Each number is 500 + 50 x the weight over the matrix's rms, rounded and kept within 0 to 999. Layers, rows and columns count from 0. Numbers have three digits each.

# layer 6 MLP up, 640x128, rms 0.134, rows 300-325, columns 0-127
502475518468532479514483464434459571563561491486482565498520474482448474611459522535460442486516373488429509527559529532572478581539554550513571510473568462583519530485477581510533527474454537517438579439506460444373488532418506458455516548542544459628446523485408595390433628522516496504493549617508491469553593464440558437526596512484465531473511495614517488373428479559473425480532
523493530581479527523508455476585500597498501460450568461442501559507491477479452552529477514507450530465525501485534542497359458466611536513436438480482493452512458442573498542495443511503483455521512466478459528563497526380526523523437379492537454416563512394649528504476489522428456499519523508497506590592468498462569563497579464511588490455535537494490540451415470539589521567495
609592520538510522478521626447499524535586537475475431553492459537553678473472489511439507489481488476470511433553453505407603484488502525558491454579481534594457506491535534469564484463498435548500521508449533435477505533469519435521496537526631515482468497537478411476463464535477454554463511410456542465423553482427580517422582546468537478442589413502491452472498537534467461493488
525641495545437475543523498627390473591428520541535471530432451682465496487485420452484414579511507472470590484453462429561486596524464472583594470548564509530417529546591540464523468524444496474558441504442522388448469521486507457553467487566495459543425562468540502543495507459451454496518479541378525465592506430520421602457560402490582523539482601462458520517452404514475564598458
455542476443455461539524454442626471495527558492543444507581481591501592489458372475422579515475504611489486537493508568473467610517492420563459520497445500509523458464588469623457460440543514526614517473540483388368451543441442458501533516605586540470429566498523533480359519537567577437409509470483429503550498495523552504424513511479491450554455472522494446564429482532592526449518
433479525452637497438546561511507511484468469470458535482489523546343484500495558591522539467528472553535424509499545584597558497525544582419450468503516519554446466548483420582492452525558576472547388515568558503517595470512510512437407504589484443508552498462565495583389547525510486541416529474559474500492539487522564545519512485568430477517497500533536486513542459376512547517550
435476487460546463541447523492524459487470501429449512548416527457553449453520495450494415543467490527464606517417402457524525557517557553451548497463590554480467483451598563584500553485505497470534528447404582555492535502518442475510567461491514540502577525484540453503361484495548485445477444500495613541522504528544549542480468451411486472512529490619451493461470500485399565520529
478563533545552477563525419465483487440504519426538585495400540531482519526555517418519479524469466510528563447512419489553472441520386504546528534486529618462567561445465482563483437497542475574517517457463582481466508537494489543592612546539523552505477490502471434461522523568423503486491454618573441441594437468474529521554481404471510497420445534428524505515519462539418430463471
464529532454527522444437517505612450409550485478483504441520484512637497482444458533457471433547376449510577500573459483533510543448516517504501537471522490466532485571467536571502588520519437611501461568512547550467449526485462483503545579551413564509528551448474469465464481533470504541476522431466558586419539503464530517476526527404609481481439506547516520508505531479455540459464
475454549431424596521448443429534428548528468580478460407509490459484477391554513530486519457464483437430545467537556495588497466445447529508494476386522567440550451529444580561563467441498387510502556402552443509563446523577586460481572399553537532561497509484604542457453452545491471551501394467525498613473551477458515546487492426551434507573567495502507551495551547407507468542548
426600459487511476501488505490504513432456474513509471571424469535506505520501497560468474502497505508429544452500381481607573503551476541562538536505523505483444547502533543458539476465439506507526451576477484437529511495450487529524487410588554401468445481491389432460499645445530610462466554571426525512425554567495542558536475484539522488397524404535588467590520556456530494369457
536540575422422450526553398481431463457550531498532485527488554489540575547475525503603388472517453410423595521475556559449482548487416472453486500483498444510490467466550517542545543493446509505509453437479571521545521533490557506547476560514553504503520511441460437540536470525605386461471442528576460486440606623543478423488506541394502507433486569520515522483464521520392535560616
434574407527562554538533568506433545510592651562455450514499540499532564581515393467422504555442521580496535486535508517424435495534494501449602497524526477523476389498518522484424507484459521556403518525474467460405519533489459507447464479445469530568491502460508598505451465511383458587492531541484576551476496457468499490553492553434547430450537528461457479455478478590497477520515
515498436525471593483454455534563405493434488497472497504444459518518583560504501559478452525443464579434522591454524478425579493463639456539524561494603479473443544474525438580535527515511495400483409519459485606490547528482501519456493449520594472401417515445586528494540483520524526464476477503594525475514497496500534527429481455557559480502611638568477505528481419452421424517563
550525412571465468486403498575512567484494490524529422513394548520494497526523454558507541472469607517494521529473503499500451414575552418473468458474455545530509492483457456501513569395593506482580436577505451454565506492496400469529486400489548535507510462487501536511636460481495495502546449505536572465493426508466604493557428391566486581450440480552598475541479423476510462466396
416502595472596440556472561502510500485575588539481457484545461533433452463525478565541544558496455474453497473512463629614508509535523509451547549441453473490547432490506495556540532408538497487517404523529423436477525563504540531488643517490528460505493558489438545548411522497427489523387472480509504373481541544443500583527551527435471550525490443526435533351545570476455483520394
420508573578502432443433451455523508484449592519515532536501526505436462400483504515460479461504480490506514578538516471595464513442480475489509533458585504536496442500504576504580515411490455555480439619482451575404487472454516545483575471498477421502388467467628346495567479508496639459503556550483427493579586491559479493532504520434447563511514415484569527493486524477550505473616
515559520483623494511455525337476419596486552541419522557455444412489611565468528490507430483516511487555509506490564555510512516561445567475517497506616480486487572432475551539548597534545457527446521443477456544523411474524502582496519466523470396568464473525541508466453498493541446567429469497498454466536578491545467447529477446541503535497419491512531489535519525489455537502514
452526541477529464546496505557645524521449583523525450566383481531563460442457500523501497511441532492584504539514487477366566554459498457487486423526548546449470517518473417520432481507564473482553421484504563466512500544522460439535600398497499552455470424563505470589508474508490506531465498625459560550572486516531547481433554436533492547447445573504457515408490437537518452507494
496480467450517581477412571587562459532538510505484468495505477442510543538425537412546473519428558482540540505480435446525413523520510480515495523532442660634460477468484536611511371470546428523519592444490374518582517438470500513455490557520508510474488464529474390467553488520467541526463503590470503547454440467532544530503438404554517538450579505536586567474484478446527530483444
528596481516433528451548489467503453499537520436437462500600491515512530493503519484514436599389484505568583575585538513598482549526461513418518503499476529531534460547509584537464450509475500468491467498509490454462494529462510571383565501420548482513461429486547386490522538385561463486506399554494423524485470484536591543578512564457478512531556524440583510556560509566438508499522
557440577550553445535549477518569520534398562514501481435571503498431478590552449414500485542506408466495479539561443490376447479561501553426558472561531465548514528505470528492507605531510496534526430502561507529513558517516533489414544523458484540536572478470476503592424509507431524581527558475514496501525466502459547505548536546509506555520498440515474529548425487404460530534503
513591514576482486538559525499427537496503535534551476441506408509444457540438538400505533446512519500444541415471418457454482461557479443537508485504543464585474461558632473477554492492500415523484518532522580569497469492496511509396644395424544491508415486513433539500479523515435557539532501533511565498448576414516573493491547593463546509510555505472545488501556476486515508501539
526554481576424530549457471485470523473462427479484438484465468454569490510455565544576454489469623408498567422412580549488449423419549473434417573581518510530471593529508457561469452527445552469541483431559627445483484414517492407538485483456533407516458541556579469534593463542493541482523448511426442437560521460506444470522516461437482534452463529477541517563603508479515428415507
469573425412474506595468516515450518476580521527469531487533524442523497489449509560456543421578523549421508430542410528442566468498553457425559547537608532437495517423552601516446534507414490446492459551533493545498506480469541603462532483478573537534513489475489561524538475500454451417434570522457574494489597464446518467564394527491493516480536484490552419564419542479495573435540
409578454454571432568451461446491422516567562446546422448526496467545492506368478505537482595566426532438475469475450482451526480478538539582540549543562507483437468492577512428503521472497513497525520491495486469487518507481510591492520570552405480456586471509474470525528485527522528435421509429478399533563581546516582553523476516381505524439502463611533504456392531595515406557485
# layer 6 MLP down (transposed), 640x128, rms 0.0525, rows 300-324, columns 0-127
446503565513463553503461560461463468509440477452476495530502478470443540629521465381497463536475458523552532441457535541588445546599386487483535617627606519470498545434442482442517539467498592558475504459473526573549508448536481475509490505522542476520498495526450490479460559413392497495477435539570617526567621450508554413441468448450549510452486503424450523400523456545478548476571
556554506499531571376474463454480518455520353444560561435509460540518553472500502526535535488459490489409436518463462492503470494513447527503579558472502438521508548572489500502552486501475544473547470527543559424484512533523465482424487533531463503560403454580503495450527540533561538576596485492552436422493530532503477467468524523473498501577486436435503467589619593451423479439478
474519532440535480435455533493516500486551360547560469504421576451448519564517451566478479544484608492447491443539485528503559551516479527522479419482470540466524493465506436457475578519498400529512456506581560535498479555541523492540539492464428477626508479537459486570488440412429520530564430569435513493471412526525496505565648457527494535406424503503511461455550482426458544604494
380644568509397568453488455627421530507544490458479477465482500587548518579497485497548491518570687465416539451472529448593506474531600586499464399536409569546523489489645392468544474445490565461523426467452500576578407569521429514455555586522444522506502466520544530554541529497427526473535413507401503448503566506482458517453446434408559473423417512363512495501529395487549586544432
526505521480527442508444438381542583430504546432548503421573589535489354430453479497456549512506587543414488477520516548582504432557554549445431529533451473533395498526521534512419524605549404476534531560555454568395437525540507489493474593455478514527524569500427544568426540438596534510409470404518412542514477510578398519468562507544565442529485365592484491480487420574535557485560
508452540454440502568550424438515565589506582535533536462492557503501517554522465448561511476437499418506486487486460518612473492526515483541476452551467544493441464516484542504468458458614467418422473383552498533562475631419504529492502441458506418547564402478476496536540446497558552473539491458498489513477502524558429523503513480521500548485645506544439500450405585488531483449490
464436516558549559544544541540511476531530457480485556623523414479443570562465572507468539420447450516497531465550510474511557405581452450537518503613497498555505524489539430529516484538438423408508438535536487533514444526494549564454443514462516525425664503533372535482570407479488468479575524472467603423493506458467503616437485432528410484552461440504502469473436466471513547464546
524484538501496471548480450465529479474574441536488441499438546556483481525498537544463460456568562514533555568516490468453504538470532510418417439485544449498489544473520514510436354450536478443517445584540482466507464609564517514428448493582579442485580450471456537570580517531441505455517489535463639502465457537473531531434489523514486550574551506476423487505492459469492533428524
436441545463516516555561558555499525570522561473476562454494552445486505504483534404565462506576596531486451489462504502490511558573523482506404463502493540523433441507557437543475607426529583448498521462474513424476442555501496436495541484487548562522452611493398432429513495403518527445517519442503555440531541615478520497532470562479407570475531535530524539434454505475423423433494
570545453610465386517585669530554493497459549412481520563481524479528521541515493482463526434478408509553448464388454474518444514567537511530388439623470474575458547516487443419493528501525484492443531528510573496514510488445441616467537520533504523463508467479391488593618592502594544529566505424482484340516427529474553450559552537564563478421452510402461429559477462527477524409433
552513530501511508463466387411379478522426541503477493497537527490483532474513543561414477487573467485519497602511555553505391556557535518396470538491488552550472479523484441519530449585524467500474427523520514504552484492472432403419534469482498507481589427484522516502481553535470527489550465539540636531522563355492512479459508464506508543496562467496469460412512540572433676476480
467503425533509443501521455480515492497520477483445545480506466560496453474518496512496531481507486493566534419525517557503432476473440514480513414452458506480487470500500465492589475491558514594436416492576377518506564433530514472466521494502540504387494586531471464596563494560509556558512493442553519554514538523544489455535607527541477539529482528429435411480508491545507546526426
390459562540494510542453469550454537483633492482515544432519515484456466603518483490464583393442450549510437485475496434490593508518584486421509522519437604460449545543477425550485512567523528539540578425516520558462450524485509500492395524441544473599491464481526520498421397405463507549509458534552587485487543504566445437489527473539510457434560513455591514576448484532493463512489
427554624513617496547618520535435527456562431488544536526512450473486411427421596514523522514483447530590454485565473582510484541532420547551507509528462512516511502489486545502536424529479581502508520515390442481569588475498505461501440554490471454595422500520412447539454511481494546449507507442486553474498482559500499417486442401447534460555429397485504517501507481544498561485480
407520495458525492400566471437587510463457537424489466557631421549484523501448573458564486545456588426435525505546474538474517509443476563520457573459547535408446459505524553460517479587432561554466531399452540578534501524534558501513460600471478437434511529463489495471397539480584512429481509445467494481463625484530465509518574540463438438581499490466473574373473643546463519523544
372520559440489543452467463467487465479552464537580476505534499414444564416524513491553596507420363467537557474508499503613537555562524495624493523509441550490539476498479513480422531508475608510454490451510536565498528479409475490537498520445595566549509500502522439515474463551500485557543477431536534374450541419498533541449480483490473484606491431529559535371468535530488507493475
476347513482512499550536498456577495518494530510403512588498408459499615523486491449453590632482571462457593545474614424498469561519429476466464509497458535518501434535553485511526515557480615521544379476444470548598535491472527527434488542535553461419444454458409486526520365504459521545550539422471486516573517507458573543502414419525394450408629565494485594401483467565443541539518
559490551498495468522587588522497518446456504491594503556497471540473545474535436485396500542535559517460535437593457451565417507524529494458531427482365508638496443511465448458471438506420532517542483501558514491509569439418483555519450476607545528459525431536448547538527496458468569466593481492469451523463476413496520536546577488454469495534549504479473507484462506527480507540436
488552424609466471382553484510423459537528453513533469440498469547527531447458569526494400504535490553480489485489584475504483534455419517534443461455485521508584493556510545487449441460469596400552483473451535573521533527487520566507567561549414552446456582592473538446507455523506556493438544458539524507443469484570495561427495518433573509515437505450434507513449472573534562480468
534395502496458449532480496357424508507456498448518475437469545541523457555673479584474583467496439531504465537518569514494563460441510518505451487461590358420495528493518466389480488504589607445533360550497600497421514565507480512574557426531440436446420524553564557631476459485562499507528529485474529447536558608406502484465620516469515464578452509422457508509552497607485491557436
415500432515475426436444511487493467520581548511530528445418425564539510521466454521594525494446415475461474494441523544454443443475488627531524496537513417434521456530489477433432470458462509573460503543496515536418545522514538475503517529538479407434414535501472563497558486546461590603542556470450463585462542550521563441526478537592448513454464486517457530601513557487520493666534
501642518519566593563462444476475458459494508493533455532505509580453432488426540514521392534525447466492485493487537414479474476502532455521460559448513564583518492518517408497479518441480544538477480530481554412501536427532433468514521537473506432505441529547549543568490556435476535454549510528462510555495567473570540508510481446537547570433487467525482491510551482461477508431461
350571473490498497563457431509341499493514526479481465423482529504461516487452429440488447471622516491396531518483569540473473524468594586474498522546488534491482488423489518435513634448496566435545478515549490530550442512468576456616433421582551499518506465434574527552515482508515556512471472560568470553516523418516425520538510508496438524451520491468515425570569606539503489430510
320553450503510439545550497485531471486552582480522465537549449480519555515508577455474471530580624491576454600450527540571456534548532447512527414366500490555477393518418517529563541476519510353437483481430415531471584481501424389537550578451537468406524559631437490505545568346456478546499574408432504515421504453548576555512474579489457532543490496527492496408536446472583566508495
543566561505526538505468446577590401496473461596446457475483500447454512494484471508504527518514484489493535496493496477479535538514463413540464519446525599569481496539441422543513406501577523583544441530507483434456479514527499450472474484489417501486438504451441547449483463535518561541441512524546614533492573522604454497454551467448489521464512433518428523537498510536541507525463